{
  "n_layer": 16,
  "d_mlp": 704,
  "norm": "rmsnorm",
  "norm_place": "peri",
  "norm_eps": 1e-05,
  "positions": "rope",
  "rope_base": 14100.0,
  "qk_norm": false,
  "init_std_o": 0.00672,
  "init_std_up": 0.038,
  "lr_mult_o": 3.0,
  "warmup_steps": 200,
  "decay_fraction": 0.593,
  "decay_shape": "linear",
  "doc_mask": false
}
Each number is 128 + 32 x the weight over its row's rms, rounded and kept within 0 to 255. Layers, rows and columns count from 0. Numbers have three digits each. The size before them is the row's rms in percent of the matrix's.

# gate: layer 13 MLP gate, 704x256, rms 0.129, rows 255-321, columns 192-255
# up: layer 13 MLP up, 704x256, rms 0.138, rows 255-321, columns 192-255
# down: layer 13 MLP down (transposed), 704x256, rms 0.121, rows 255-320, columns 192-255
gate255 098:104161136177133130100152138109071091169072129163144128141156140168166103083102110153170102134133128155070146119126062169167095066154139141166079166174092109105084113172161179150177101143150109
up255 098:099104149130140109133136181146071177142165084144189216096156142140137082124092201111143085169119121088115126137127110162066108136114095137170083101159107142096134103114138096165107100117118139
down255 101:116128106142122196142112083129127163180073150130110131113154159147110125068139181152182170086139150140157169146169081124128143119080154107090109175121137080133152085154106187095159129138122154
gate256 101:092178135083150140087088076108086118112082131180097137156125160095132100114112160149129095200100068118141147109133119143093104170131093095109127167089112124093149152085087076099125149109119116
up256 102:204193173135091197138125105106123180051137137124137194155130164124158160152099075156089161135162195098082094155111131136095144162108086126127150109122126138152052118139107155150090211129136123
down256 103:127114105120162078089140123138144102087102137112147132121150161121155126000132138043114153085096127184136155130123068101175149130127153147172090133152136074114190177087129070125134138109121139
gate257 105:091159088146106119132159160140086102138118151143094160192131139100127178141111164105139073127133166082147115120125138106139140155092140081132099088153096085135101179155142111109099129146129106
up257 103:102147161055107144157170079117176069150128159166125048079103082130074145164159152120087114159107128101141149151121130169101127103167116135128185130158125111061144125138153136043070175124072153
down257 101:146072011149118160121137151136115101122101154141128129134165132104107137122057156129139086133151174129098143142172150112119110105081141127079091121110121130130165105127131152138168120143149191
gate258 091:094153122125144172185158174150138094138128145078122217173085102133086139112179082119101154175133167136183123152101146110128090115138128156141098096141118138127140162131139132161113169145149124
up258 096:168116125083134145138129143113145161126174112149126126114112115149081114102156123104112129100138135104172152100146126163079132056191106120134122137119165141112096115124092092205076108142144146
down258 096:099103085058154097149174150093087102176122114096122074168105130123150109133123115157190134148144089157153135173142196132156143094130120117171094099121106127132126118149075183130142169148063119
gate259 104:163108178103153096107068162156111162073149097157102152124171108134129067168118105142198074057061140147133110107171142157173120119133106154087094136100132174116126090085091121124091148110097177
up259 101:173151242107111139129159129106140079163222112124149103124142134133199099108117171070171131172170176118118116142160148091120147129150084079120071171115104168072140081127103111143170151106155123
down259 101:188078134106092097173115113125095092087146156171111145179080096144115073137098134101105127132104101145112170061118096139102085111102145096142128168096109123146131116091150176188140167114192163
gate260 098:132085066154149087157131140150110062123113113182128111101154128145199107091107096141088102110182122142123198144106128109116136162101159109107092162128115136221111103173135117114155165140100149
up260 098:071151111173114172169187199103166074063129141121138119154158110142124087095179143109149131144110141120131140103107149070117124162123122086139157116152105075140113153163116153110112103090146128
down260 099:171109123069108076145105102148127145156077062149152137123161186097131093163117173113112074149087190140160059149135125163128156100092120105130105121105166093178146134140121142094153131154074165
gate261 106:159097123113161119127126152124126116120084190174193124170184140112125141163128153059113252113090113098100166125125118183133119127126140124171100165122131159097112082183093144146076157100074119
up261 102:102100167102135129131145131130089130113064074093143168138143139072110126113119083089117157117142063147136149111119091127093099125161127101082120159116113112098183150151133133132115102131144089
down261 102:109110110156099134125045148144096148111068095056133189140093138098105096149110128121149132132055109201138134165085167107156153134117108171118144123205102182164094155137131061143141136152144178
gate262 097:150190093147129181093135138116115138123130145073109159098156092089101146074127163079156137119136152137164151068083163148122137106085166114129122079161133101061102152169171162164087170131169112
up262 100:108153161097096156159162112192061118139175139141107119129145156105140174168116196163135098097113123146159119077121095119118064167120164112138120133160100183107169102078114121183064114173156168
down262 100:146127148158212165140127182148175170087132117143121140193117094118153146114108139111111121116144181112153072143105153146076131144091129130152106142038104111140133138147071143147169208153197094
gate263 101:132177153129099105131144123139098105094100186152135099131187116087146137144150121039109105149108153165120147111081134107111127122071148135161131184132165147051127107093121139099145058139125117
up263 103:112161179155144110115094120121114102197149164147134108144123105180151089183149154180128164042059084160185112130189087154123125165084130055147110047109163152072176098130077195089142140114167099
down263 103:179123099131114167120116122127119139139133111120150112167122096125106065113107123153081153128130138120165103105145127120154122101166120229126112107148156152137160092123165092155109118102108103
gate264 101:149113108148120138148169121152132171077119157094084104121148138113157131113107099127199130132102116170137069107109132087149131104146115137130138169117164111153093214151099138098066163158073171
up264 105:081184186148103113127162122146148094129147135098117181161184103082169155121136099087096111186101171137154136065128096116148161130145141163184130093110161141124154157140182178120084134127128157
down264 105:134138173024159121154021163147054150166122192131128127178107117119122133156072078158122107076138130122115142126144131100148127072142152142083179149121117109138057122178102187125154093096119114
gate265 097:164035099142138143129155204073155203148125171139125156152204141117097139124154169113123179135113128159171163145127162136112128164169130147124071139097159097169117098110153107124159132136131078
up265 098:112140131150142114203112135110183135163128169109095096084128117103125103110097142133111122111160139100129163156097145205123146170216107118127141146176082164114147109184096098135161146135106169
down265 099:171118072144113095133139115152181073095152144171122123162106142121119119189156124060071106138027148115101128139143162113096121073050157090146093132086137116122165133117137139131106107067142090
gate266 099:158125119049152168155118106126097078137163117137086107124135148149184125115109113104129145189190038139159105091119119147164139128137096056159131214164118115158141141082081094147109146060170150
up266 098:125090121152059147112080152127170127137160161133070149169180112121094141161166149206156148174106169129142109120182176130145090137136171132109106106130074138182116127134084097121098177144146097
down266 099:059093140126166094136106088117101132111133160131086126097112143124163094098166100126094166128136146127187097116140164159076126159128080152086144190100192145103090210095149147100148154122176103
gate267 099:150088117115118128111123105169145146180206148180155111181144090102125178159102087134155103119175129102066123140154083100082128121117075132181110132122072181168109118158116072150109112110077155
up267 094:152143111138177156098142079129097137135101106149175132091083151132130193122095184108073142065124163072109175136154180081141127161067170111124140146091188171129140108140167110218102118159122076
down267 091:126131108104142115095105177147092156151095181140088123056096126153088096084145103174151146111150156147102113181132124217159117154158124145191153084103091068123115136136122124096095103075126123
gate268 100:080104106144152141111091124147101114052085202119102163126163134156149132063131091122086103182124091145177047167115120118083141114081177105139124112141149129107139132101155133103161143090086101
up268 104:071155085080159092134167120122094151107117140206114184178152180125087114149055125148139175098102083212148101111152206131147142145141098096134121147114120152147154157081108096109097112148179129
down268 102:191121117113113133183176165125186137096158032136146128142123184078097191147153096148121143130153103166115138146193155128252153134144117154129114087128142141115077126161115084117063140134108134
gate269 095:106161190128092141200136144217139101114129113133113088168109116116093135138166147141163145072061152149135125198193083150110197157076136119101173152117109164118181184110133105166101153177151093
up269 100:164060105114184123173155181125145127138205171176081152119133120146112138105050085154078161110131159108082095140077129123173061120175183117070156172126115136110137139163101164129110152132119116
down269 101:111139157141195068113095113097139175065095118089124109080157132130119105165168106193127075159128098107138136124131138091144167128108095139163093090160137172185153140089097107110166122154101070
gate270 098:151045166122140136153106085138115146100131163150152140154151139131094103135192121117090100169106085165140214068101126096148139168086160069098182127139112155113139089177124096143128130116116116
up270 100:201116148092176101209149138113162165172118139107149116159146153126129040189170195093083152077122139118112141129081165161089112058117141150087115188091099108081144118151090122116150098142083142
down270 098:162095087149166069126126095181139122078130154116121122166099102091127105172083174130171113087097119112113147109120127169124131060131158114156141086122117108057127121125121168086152102151131147
gate271 102:118103126144131105178103057152144147119153100076151075176162108075177132130136147121169151090093064110105158146107127101142129167060150206153104087097127149082157085125093180119140173174141125
up271 107:125083144163166151098167164103102167144105091098112117116127121105121141168132186093178149122147177089068086098127116155117082130129119165124131165179165169171129149050189133156132134148119060
down271 108:101111165124133129151105105094090104151133105130135125155088167146154140125174111094152194116096093108125093128123181110140090149117139093067091111119095188131021071155149125123136143162114142
gate272 098:156168153108174137140184121106180153072137119108072143110115124098157111100121088156172149085139119109134100146147149110136149143064123124118101072097165113161115117116095172150136144073167189
up272 093:137211144102154100083158111158047103120107130121149113113111117167123100152169134131147184064122165171136128131151150138108150082122077126099120111155153149159135117156100176153114088099107106
down272 094:107138095151114086096095149132157123094151160125164153096152072132187111133172148098088108128097120122126112094149104091149131124200064115118141115080128157118159089160161070129125172137095167
gate273 101:082115102106157166109153104171137083117079157136100114130089156184160096098062140122151144166094143142119142132076130115084191175160126079131099156071138093191158102122181162172098191057169132
up273 098:135036150115127143102140110159143079174169129114134042102155177116087117134110137097106096157135063081159073092134142111158077104106092149139091080083097131090093109114140109107109129112098133
down273 097:141103168136145136101072101141137146107038153115109172173168089114172081141122159151132184110088183206063118109144118109224127112102121133137117162139143119149150128164151130127187092116089102
gate274 086:106104066116177037155137127142128141105176058157117127097091180157102133133138134124114156146109134162165159142148102140048137156107080113113101153125128093152121097173161162134179131139122146
up274 090:130079105117135132159098132089156116104180224175115128156163167144133131193146151129114181118108138128136155084120175138107109106121121117176184194150115096206127117110086066152107138202134115
down274 094:134123125146167139114112085150125103162114089114164148109076114140170159101121062208099103082125148133132114160102079123124144167158068141074107085096147174132102130120172170092150148078060155
gate275 100:125131121088138101162162151114115095165139129153142086125181185152106083151124142088119166160073172158131140193129097177114132124065148143072176162109094123124161112079110157062105093083127131
up275 098:116123159137188122110146141160141141168075153113182110124167073079159135150150155118150099218108137116160129132142180138150129127132120157086120145081101097090107140160144182097113136058150165
down275 101:112136147155135089135036133110157131125168158143082137157094182156110105180117107139090112086095167138136143126068122187175119158095090132095109104063130089090094151111060147112125148150079121
gate276 103:186125133116152139135110161070112085087121154131144142165088129093169109158103153148065207129174088138149167086200142135219139122154076134068106166096135150182216129105099177113132144075137157
up276 100:183114164182089103118150092093120139100127137123103104077129122099126094143101199120165091134052088120081063123136160091156160109153093098111142151077128130177158119127084187145106130133123103
down276 099:086106105131157148135108123181162108126164118114193150132122123096141152096156071182137148110143135108211115136209135154122055127108132151142156099116086153098111147153110124123163103160128143
gate277 103:098090119148115100114138170158065163139085210137136136137075162135105137159129160094138135111153117110104103115146102137191115080124103201097076131125162069089142080099079112128088084136110141
up277 103:097184124101160206165069072198061193082100134093108138097153147128108128129137183189118110144158104057088090124145127153173183118141099065123154089133148138131045095175080056115119105172130115
down277 105:142064086147101082081135158094122130127151113154118108159132125139150051132145045118109154110105176210138148161100106187144126155142158193148114110122089102155132099110113134114103113125181106
gate278 098:124137082116093071095123113129159143150160143075098162124134112108085110143151154142146167170083117146102108126081161092109144121126160174149068103084141130115195138126120108092173136125110137
up278 102:091152092168104139127140115051107145116132140148086135162107157106111158156113071141180090132156096113092137208160098122099125125162162088178057154071151137101084124127082134121112130181123151
down278 101:134143098144177150148179093097154136125147110102118104145120155168147139123170174123119153133140174100154114034091141130074132108107131121129129141177090139141142111095151133039131092124147080
gate279 099:136139163168106103129093075106095078136124114192147148118158157155095119117113125064079115085129146158114080154132144126150126099104201164119129123119157126075128103191139138145091104128128121
up279 099:105115167066105134135109124188093207096127118085138129201130147081170090107141125091134132057107137162113098207182082137151070141142121125130089139215120159122169128058162137123145110158112070
down279 099:138156127097111127125112166102155173139158139131132134146110130093158114138091116128110138127149105133205118095171095119138093136128136150126142131075068083110154129176135091135090090112108122
gate280 102:075108149112046025129072167133122091120106190104180116135127104147147130158144127162146115158136124071119092110092102103084144105173081150143118084125098123080116060062105147205111096159182115
up280 103:112131160119120176087143155143123151129121058112133119141123163132104157156160150069190076100080135139142154148133125121113106158108128133108088150114065119103126121187106104167086117160133156
down280 101:140199098106169129105153116105118158140127192096154110158145095126073118140144104160066106099124081184128160129117117115160161172185072087111090152172120162121137093132192084081099073103098151
gate281 099:175068164074168161135132165094105109157191093138105076104115093085131024166143145142143090142100104103116135123106089087140130066071153109079132168104169132154124076091139090053132161142138080
up281 099:169143141139083161113149110148097165106111067070092100153068150148178112080163154142075121128153146126084138139148134115142090161120172180106142149096152162119173161128124143068122147139202154
down281 098:197152173094107106119144100104091138159181128188135110105196165134163138097159143170152064143134130169107138087098101131129114083159144131129112161151109158096123119156196104186115142153126060
gate282 092:087179134119144148163179094058119156127067132136126147132126144125155109093163096074152137152137060139118116123103141144095100111185105154097096107142135139144075166148115134094101118138067106
up282 090:111116092127140149129110134165107160163120162091112091112025151130130151151148206146154176194133166105142113126049117148165100138142105069154075135096112147098134149151157113105134109139073117
down282 091:129120136100118142093097116149136114101139119136150157109102113120127119113097115108120100128116047113136104122180147097126158119103130131140133144080145176153173090147084132179126147158149180
gate283 100:051081141098113096130130095123086163158112116181096189130110126161128156175162082155120146189114155078136147095126103118139145127166095118138095114086132173095118147119165142139161130126132104
up283 104:145077079082103089135124123177174127156122167123150104094136125041116108132106107126158111177116106129145102127162133133079154091116112086182129164098074098111101075097140096120146121115101085
down283 099:136144113104117154126158119102120152161053132113098143129134174137051162140067111131081132119155139095166157077079128152174121134112116155094101134089158188112061161102157197180111162142115154
gate284 108:114156121115150090121074127117122137090116158112164115092118147137155134100150165071142102101112226135139110178151160123111140097121185133169151104149161087154084133120087156090126140129167146
up284 108:087110120185137150120144126129110138095167153109169169109119037143113068113105147119180110159152165111097134163129081091079076168066135102111125163118113178139130130093135135081143126093108156
down284 102:188083100142089129119131121162169103167147121116130160146133061110105081119149097186118141147181105149142145120074122140111139184114104118125152185129095115118165091135150161139112069108077104
gate285 107:104139180114139118108140117151162096111150156186172106135106156131165086165190136166146105073118117122130102170149155135072078094108129145117129171108136109144109089193132096137131187172113099
up285 097:121177100141107110229112070122147077178134105116084133087151173103181159147204142166126104118150069167085137161143101096144092112092126152154122127133163093160122128120119149105095103167119123
down285 096:151127128108145156085115114101181200129100123156102107175135135160095125095087087087120116104148192141129122136134162138104153130105099179143142160145107141101113080107105149150100121131142056
gate286 104:104165171122107157122155164145103131214123070121064116062130143124109215121121155132146183149136112153118080101162136150156127131151123167199115087089178050137162094128130068133154114121133113
up286 098:114166054169155129119130173151124115144131132152139129210126183160156164192183111150101154124124091215012117110162112151143181125170104066126147187110113078121169148130110084086166142142092150
down286 098:155123120103170086114032064175101092045197115164145115146150063110154137113143131084151149124147115125126083164067108118132083129073139146147181096149150112120127143143168159158144122122083112
gate287 092:128118112064131146175148167158097081092137097124133106105110118155139118142179120117141144141112126108128128113129106146048110134123144104158119082058146136142055177142121105063105151145098145
up287 097:174112182089125187183146105128092156139153173115110092141112140129165125107146160158163116154120119125109123144106127117109168144124081113139055196118159157093205165090168151115116162124096145
down287 099:051145096156128109126147119082176157176125117174149136122162133065047112094121116122110140143088078168149104103119141104096092155196169075085182121101118102138136103159093048142156149140105157
gate288 101:113159175076130142125185104151112063141071101124199142155104057152163096098163117086077140177128143191178148117111132076097097163147053123157086160124111100101113102108184178083121130124144161
up288 093:166127101066097124139141103176099139113107122166127118141142114150160136125159088184130127133110129128124128119150116107104131127104159131086155157103122072134066111108200094165117164108205161
down288 097:129119139137118165158047118115116133160107124114125131131130114157117089109161088115197173131131074132103089166191163139056125129127115115106136167143130181164131144159094086194126091160056043
gate289 097:164171136108120086138167154127156113113127142148110104150161149178125130104121129151146168128163144174139225118163140129153160124162119083123069158107116106138139108104109107118110133097069088
up289 095:116128161146118123086134156062118151155125111165119140112141072160104087117165126125136152113136108150142152129142110114205132106112143091129166069125116118142057179132143114138199159091129145
down289 099:126218086096187097070117147085108151207150100106120135183109166030131184117081106111158167114114172087083161058086132167165133120130135130140102135121136139107146133146080097191057102168088081
gate290 098:109156129120127143166129138075037158104099127132186161094114135077142146186116158088110174152111169142184124132106129115092128134145107117099125118112199126081123140080148161162146152179105110
up290 100:144142120089096171148150142098126151125154097112119158170098134154100163069109130121107120115176105081136141182109176181121115149104123140167158090177133120116108045152142120115150163139090176
down290 098:064080115179086133183136130109103137125075124120084065133148115131091092205126159095113126163089134152165138092098177109034153095139069134128163134169126139173110132192137150077135063100148146
gate291 099:172085146171099159141127110157100089131131147116173148095133104070079113087161148158131141080157126174113157107110068089123189129116141158106125136089137138178128148119138104089170087153177159
up291 100:132081162174108065086109165099122136188113138105101145127137156096181104106171159150157153130096103129109166122168137152163145152173169143185163116179125165203057146095161172135102114148123118
down291 100:080150169131106094057075161136083150180137154230147119142094181176138173125113143144157082106118102077086133152124080096102089132167141175166109151128126102198154142088125136160119083110142145
gate292 105:138161119141124101130090102118168117179099106120131122139141122139153144081130145186156108166043092101128159109121181108095102157112189084103154066169115108151135126082094204153134034134140156
up292 108:181093127131149150134095150091187137146115125077101139138112128126154169123091141106113077126110052176099152146115168100130107133093164144104152088123136188119167086116145145102070124141064118
down292 104:203110152155144152158160132144152168085117081154119115130150149134143077159168150076202125156104126101118117097092145115106130099119048095126116152081097106113095140149144129151123083121090165
gate293 099:109164104035105067089171098149128110153137118148135096147096146213130142084141153115150140110142159104172101128100128134057124162138142095150131143098183148098129130112123107130080197174092155
up293 098:136148209103146119116088069098128193177161124095112107166094062092188103144111113147146129119121114116118087103179152116175079115172141147159102063098125133104104108180145137121093093175120135
down293 107:155144146126126147101138083132135143120140166199142088092119162107091157091112133114177148114105140139150051071142131096077127099133106082155100156186125150129176111132112127141116216150108099
gate294 104:174196196098114105067142074087165068100131151079077135152068102157138127141147169152151135148119072093107052142175120145113152130110075168086189163137107076128105096099144172180110170137196178
up294 101:099159147100085126139122083199134092141103163157178111240086120091083136100145165110143105150154094116106175176136149188129117164121094185113137172064102122127164154139090152152082172109102125
down294 098:127158138160102116099083118144174152145132174097151181056091145159179111122076149154102147128080155140144154097106132112035160052116105126111125117151162126055129117119112101120163161147169093
gate295 103:161126113128090104163130204094182130100132166117129145106213098128098101086132126148155147132104108133116104115150178080131156074105179122194100106109121117150137146200142158119123119083124146
up295 105:147075158121155104113100127173196129138118101156125108135132123121091087154166085148097123149091077163160122159118104131184087130132114080127127097076112134103146144120145110116162123069149053
down295 101:093087114118151131158076107115137120058213162126147117166068185113141164074115095067185135145159145147113114172128169164152111177068139142174137177073140144129100122111161139141130099126130078
gate296 096:074094157108152136133158087118115150151172128154148083116064097149083149141153192096127140138152139155168138135158087155147145044150126094152123125087129156073119152104181179135130121182109178
up296 095:146052071154143073089064099136163100151145162108144125187112116136119128149149117178104151116132148120094155132158145099149112126155182107187085094172145131096124102159081146126164067072119199
down296 100:168158138112149126109159166158033147114097073134156090098141092151118138057175164120100124166068071119123068127133150141089161104174089111099151119039135150151138172096135138180108085131178081
gate297 092:131111139125099124122077111160173088216088074101124147142133148121099107152163120133085149122137116110067150135143131120162153131089167126144105128170105134150109169174057082112115034058079120
up297 102:146117176176110166127133129145166151067102143075124137093178092104122138097087166160173041099102060147141120110141108150120065128046083115126143129162121104130129113149105137178129153142155188
down297 105:075178050114145139154097081065146131120102096121133134141109160168089069137172093141128103141160127107110098163111101124181107076081143164189166157151180081184092138159097125110183103118142148
gate298 099:116101092166127108131110087117116175144143167069209131210111122175133126121135115125110145162110120123111194093095183145161149211163136123100179169139158061113110101095067147096092144146144121
up298 103:125114151093177116105125095137178132113118126137177175126108178136081137118165134150124147089139097186129084172143142130146144152096146123080133114110069155151129115123062124119141058193124125
down298 104:127099108125120184130119132150156040172125150123120125127049081176126122189150166114041193116166163159157166174158115165121135210113149115149099107084154136174095098117155105084108128127137133
gate299 099:162150177095137092102168174156123116114152103157108132127077119159123129125126184117174118159157131121142110088188114080074136099072112140154133080129108129111136097110143137114142078099161178
up299 102:152106098122148086121155124067147173033070115139154188092139203127132113116137130116110123132109133102137097130113182127117154103086122068094100095117149137174175123147103129141128068158129131
down299 102:099178159064110097156113138144050160119169096134154151168100068095179147116117080137133111084051126123132169192124106111079128097164096126110134108148080141126155110108108159133134145138093178
gate300 103:129144146081174073097068101164155158125178146119068167137157137116116059161133123158169148083109170098141122147074089138178125126151149131151145121083075062132134063112136155145079155063130136
up300 099:143115107201160122127157109052122071103102126120096117170123176135128125193130084107180140122146153122186224097110083160121125106127152157116124092095076107145164117139126104137139118128145162
down300 103:154089079050154145098147171097131166149155121157119109156212156145167126064126105136132113096116144114145079121113166114200093100120154132153133126150101165096129194147081176138124108166113095
gate301 098:084150097125160194128103129083152157126149108122176121183099172151126133132117154164131141129113132173126107119224075097101117070104175105092143078164075095099128126178087139113081129126099080
up301 096:058091090098051125158099156116105155150109179193086156083123114172147125125089091165100112073159191165149131073122049121087159147148107117092060102119135193096035174136135205148136129179166115
down301 097:146146170074121120126148116139126132122075095110118099120146112092044177161122156107100117204100110127095133127082139151073182095134088125187119123152159097199162124140161123178120167106145151
gate302 099:150174166110107181129087042105108142127154130103129087140155061115130130192067109140133167103105196141140126097135160125099080104115170092142143084115158112125111085109102195097144130075142166
up302 100:163162131106155098167126082127148141058149162083129193179149152168120148111068117095176130123120166134117113109140096178147155165128134145119142200087132161119142137150123153108071106153121154
down302 100:129153132111087112128156146060078076155133092174168078153201113131157112132131168085110138152092146113173142132087192131091134128099150107107135075109141067112150087110154150130158141148104091
gate303 100:144158129131146184117075152091136134161127108144085137151113190113163152106139143158117178135102103107180185117104070102178096117141148093133115146118110103146134088094115092096095146194152169
up303 110:140130140136190139189128144115122090086112148101107165078145089152175153143099121154157122096119114188178127100164143143042141144092131081088140124184100133138195187126101106126154135039107167
down303 106:117110106144164111083153132131150133090179121139110142071082082086083163133089123157173156126135105125154094129125116117195111123112133093111131192108116129125117121153136120156144146174153188
gate304 097:164127149142055174162136129134074162139124119097126136125133089133167087140108144105161126110139123137158097085109158137131113145103138125147110143110087151141171118125117139115123086124126053
up304 103:158117071083152076197117148134135161166160078080141141156099082131145102140104108115107103220129119168101169152175156133118069117071106130105074103107062046159113127124130105120132149145165120
down304 098:115105192059130140162096122186153135203136068160111112145154164119068112126138131162117075077101098114116162147105142117045124110132133159101145177123081120090126090093155127198113162067128093
gate305 103:179084213103106075162126116084141135118149203155110170116101130097157160105176173089152138125162134114106158077169148096126091106129132160081106127106175140161123115102166180121104144174119148
up305 099:120105116129121138117085121113119161148146115126150101097149125129089124103161097133074121055185129136131123106121098109110169114157165109148121140103202087116102145173102117134154108125186112
down305 100:131132088152155125117075082093145097151133172120058186158109155128115162190151167135114158150110149096079161054136160137134068117142123142152114143178129133128122164144109105118114185132109128
gate306 103:086150192106090159114121122144118153119119140080139088155122101111112111119113125112113124133046143129165185127114167068140151146151149162119150143068149129117113165176162169142187133142150160
up306 101:133113128142109143122123163180074204138168153127123142138099121158094105124128176080127134154172149105187096069130131102180149097075151132124108014151104093117074111098208081140131090131116111
down306 103:161146090140136157095184112153162183081183168126109093182103128174148090169112130132140086159171143150132123090085120111152087123150132115114084107152116134115092124084079124093169068119190111
gate307 103:112105114118151095135115091115127122131196115138180188162124138113158159129092151142122121092167126191111139122112150144149082110157142096129158154126143103138138122085125186078104174096097052
up307 099:150132121086122114118118152121157138088088150129120146125107110127134116112101165086088162134105142057193121130101059143115078172074142173092095183092100065052078072144089075140137085147165125
down307 099:109120112138105112162194137162119107127148146134116108173136086108156100095079081134124137156127076083129111142140060114079149136138127063127135052118186156121152189038094129154128126156071128
gate308 100:063115090131112105107118159159132104117118117122100161169137091151089163113102120144157110139103089082165100119113144150108160119152132122117088107109108151118082118128100184115141118094120120
up308 100:122150104127066105188079099129160118090080088147102092143067199158105171060118050099109148128120087071149126150100147107125167145128082136128149140067194082203086095132156151173109181110162152
down308 095:106145139125166078163133146163123114128158151075102116167079136173081116095173106142169132167151098132143166072130097194000139079117109088134107142133120153156094097105098116100151125096066138
gate309 099:141181095105125123184078122148108095104072097117145143178148086137112165137122130237143147112188116094117084102116141060099134113138129134145109105119123133129082114177121228127111133071134078
up309 094:106140131126143141152151139145183176152090095076124052101134138106107128137166134132149142133148118113108165100133150077143170062115139168114110220097086131090139123074171132155121077149156119
down309 098:111082135090119128126113163143165116125128091122094141092066137115107167107113140087118141132192148167093181098091075130081131145115205082125139117188100155142134107177124145161104189124080159
gate310 104:184149145173124089149130107149135095093159094178108154194141175134154086118086159090135132081128156123110114140116141107205070112115121096147141161179094137123128147115101176120172125174109130
up310 102:110178154156108143136185098150105151077130111101154089216112104107173077135169136128122083159119134192052125082177147114216116120101099108140125130153113161071157099157121139133096181114094108
down310 103:120157108117103089098092132098129188163122111112127067082158108127088084134112148096134117140143134182143168103130156097034121104087150145112138122164160134118141072192164059103074122156121152
gate311 102:091137108142114127169134084096182149131080125098154160117091145069154137067087120162166123125147075126135096143117097146126153149170133107159113117085169195143121100133154135122128146134154169
up311 102:127102106109109081093148143118147156123131072102167154089131115093118188160141128134152103140042094100168172168177149142148102123143134094070140158128109148125149086104137133197121089129086096
down311 105:119106154139125191148034103140099149135123127167077107078097194145156106094194119180148154181186136196119123090168111115122080124142101148169174159153179134087161186171155140132173139065172164
gate312 101:157149107101152137119169128080088197070096158110141141135134103119123150169132147099130109118121164110132151102122088160158133098176075210151114113134108135124080085150121129121150094142183151
up312 097:135158116122196133167111083085077118137112131101128110140100153116153083119160126051162152108131120044179135100104101151189076164140186135136127119146138101060142095116143142113079149139081160
down312 096:110082119174149130122162116131157110101143117163116181135143089185165123165101162166104120128117190131127109128136129164175165105109083169130149139130192152155130173078125163158170113102129170
gate313 103:149141199126133088115161134173095167116141073142135148141109131107141136092098146144126135132150102108118100102139150151154065162150162147097083128123179152146101145143175182098126124087195169
up313 099:198182136170137090134099134157169146134114155148128130152095115081131103115108124086116178135066143140121089139160126139147103181108186127060116153105136181118106080115150143112114153082127137
down313 102:109138158154175102123094089114140120076166113047078186155142116162080069138096151129095082183167131157104116089109098091099147083204124139197103135062103099178084112148144120192145103083081112
gate314 108:139118164113164042100110134117137166178111122170124127146137098109107045159176152075178131124204100139166106194139180143166145102140125146150111108128117117161132116118133100106125115163114110
up314 105:167162146216130159111118081150139073172073106185081152096071133052157108102135138140110123074135132147141128158161116158110130121117076240138108156089169168152173110142140073086126163188098124
down314 106:128102184099108132117117130144085175094155121098154142160152125216155120135125115139169104127135129125113114224142175117134129114188135095137112059190146124143101161077149079166086123127093149
gate315 090:128155183146103139123158112133103180168163134106129144133103112142093081105094131136169172168084108170145164158076144095044174123128082181130099094166139179139113090195118182190157148112083158
up315 087:083077146121117175132137075196095054133118127119087086131144113129134162156187157168121059118151116196139112085098139121052167137116161116174113109176163131158178159142107135149175098128079151
down315 087:141150131064111117183131150078111148092151149128095086187130150089091131097127123092160178162146131140131205143076095097000069119133119156173101148110137135100075146091150109123142094190184122
gate316 097:095067087151138100084092057110139143121118098204105198116139135130136128172103155143116185057165136149152146153097167134114150154173143083094077130108185142112168133108133199124087113062146154
up316 094:134080093106093123109141118156115140162110159122134163123146136124089136084142048099114204136133137108117171111154090119100150058143132094123076150086138111134160133137109132174061087095134122
down316 099:097122159146101093131123160128120120124047119178160064153081196091168116174178107176154066076169135131179086136128101133033149142102155124116189143086085114122128132164101137081156131129115162
gate317 097:136138099160087152121123143171094125142121154101160162119083122164211161122107171150163176114155161128162121150111102160255094111087094110127126169175133138147150097087070176113076115127144196
up317 102:141173123119132074089084113164177163138090135137133098099046160115084163122132146129105142179063177092134144189150168019140135079148120131098110149153176128139132141173161120104121181118094109
down317 098:129108179170146055135163101107161119149115074083110097167164126127121119106169108182074068140127180119160137116095104181154105134117133124183078136081155069099145102083205123153076107096097143
gate318 099:070155180089153167113080134120075182140149134117120138111143114081154145119123135144183115114128091148125107133063110093030105120103116121120105113083162113062089114134095170133126135182123125
up318 100:127108164151107129133116169052159120138117122117122116072180146129139193082118199090101133113153158105147104124219144139162121112132182126115082127115142104125158172128181154128133075120084064
down318 101:167092119192151131129130105091114146157078128111145176181122124175173136133172132082139102091186101124099087094126139165117157107142198115123106140122175075131169093150109167174106141178108134
gate319 104:105138116134161073160154169153179092162119121105150137117132154087111144183106126115151098129161121141162137163077153096075125113152068158140116147183135133133144155095142191115156122114134096
up319 099:099083096096116118110173130130139141151113204093070156126215119151146120160180111108039100171090115104123132136124092126124093165133066139114126155072106144130095102148138167136100134218113075
down319 100:119155114147137137113126204174156140170049088159159137160074149117109088171094126142087115095197160136137093119124139160255153117147120077133143129148093121126094120212132146156155130124107105
gate320 101:118184163132138148149100101157088077163132110150121096101139179134182111151102152171107124114128075088146118134121122107073176116107132151101091136100091106084078144147145147108192111134089138
up320 096:146140229148135127125176138103171131085102021121129212116136169151138104139098117123130136120123120070125103095135114180173062182173192135141146143114184171119118089152125132121098085134165218
down320 095:053116112165121125148022191166126071107096188123164114113139081099142099086106111119111060127123090188083101156161106086129117112046117159158164119138171113127143171156104129130168077128147094
gate321 099:158100094108144142111121172130124123105204107212166128136142135069116112157116167166122139180130103152125141095151097156121135138127094057068077174121061126148145113077120164044165076190089144
up321 103:083122194133199106110143083101121136151125163126121170156162141106122081114134117135128147144086156097063191161178155135208076100143109180118142080163083124086158129139128133142140136081097099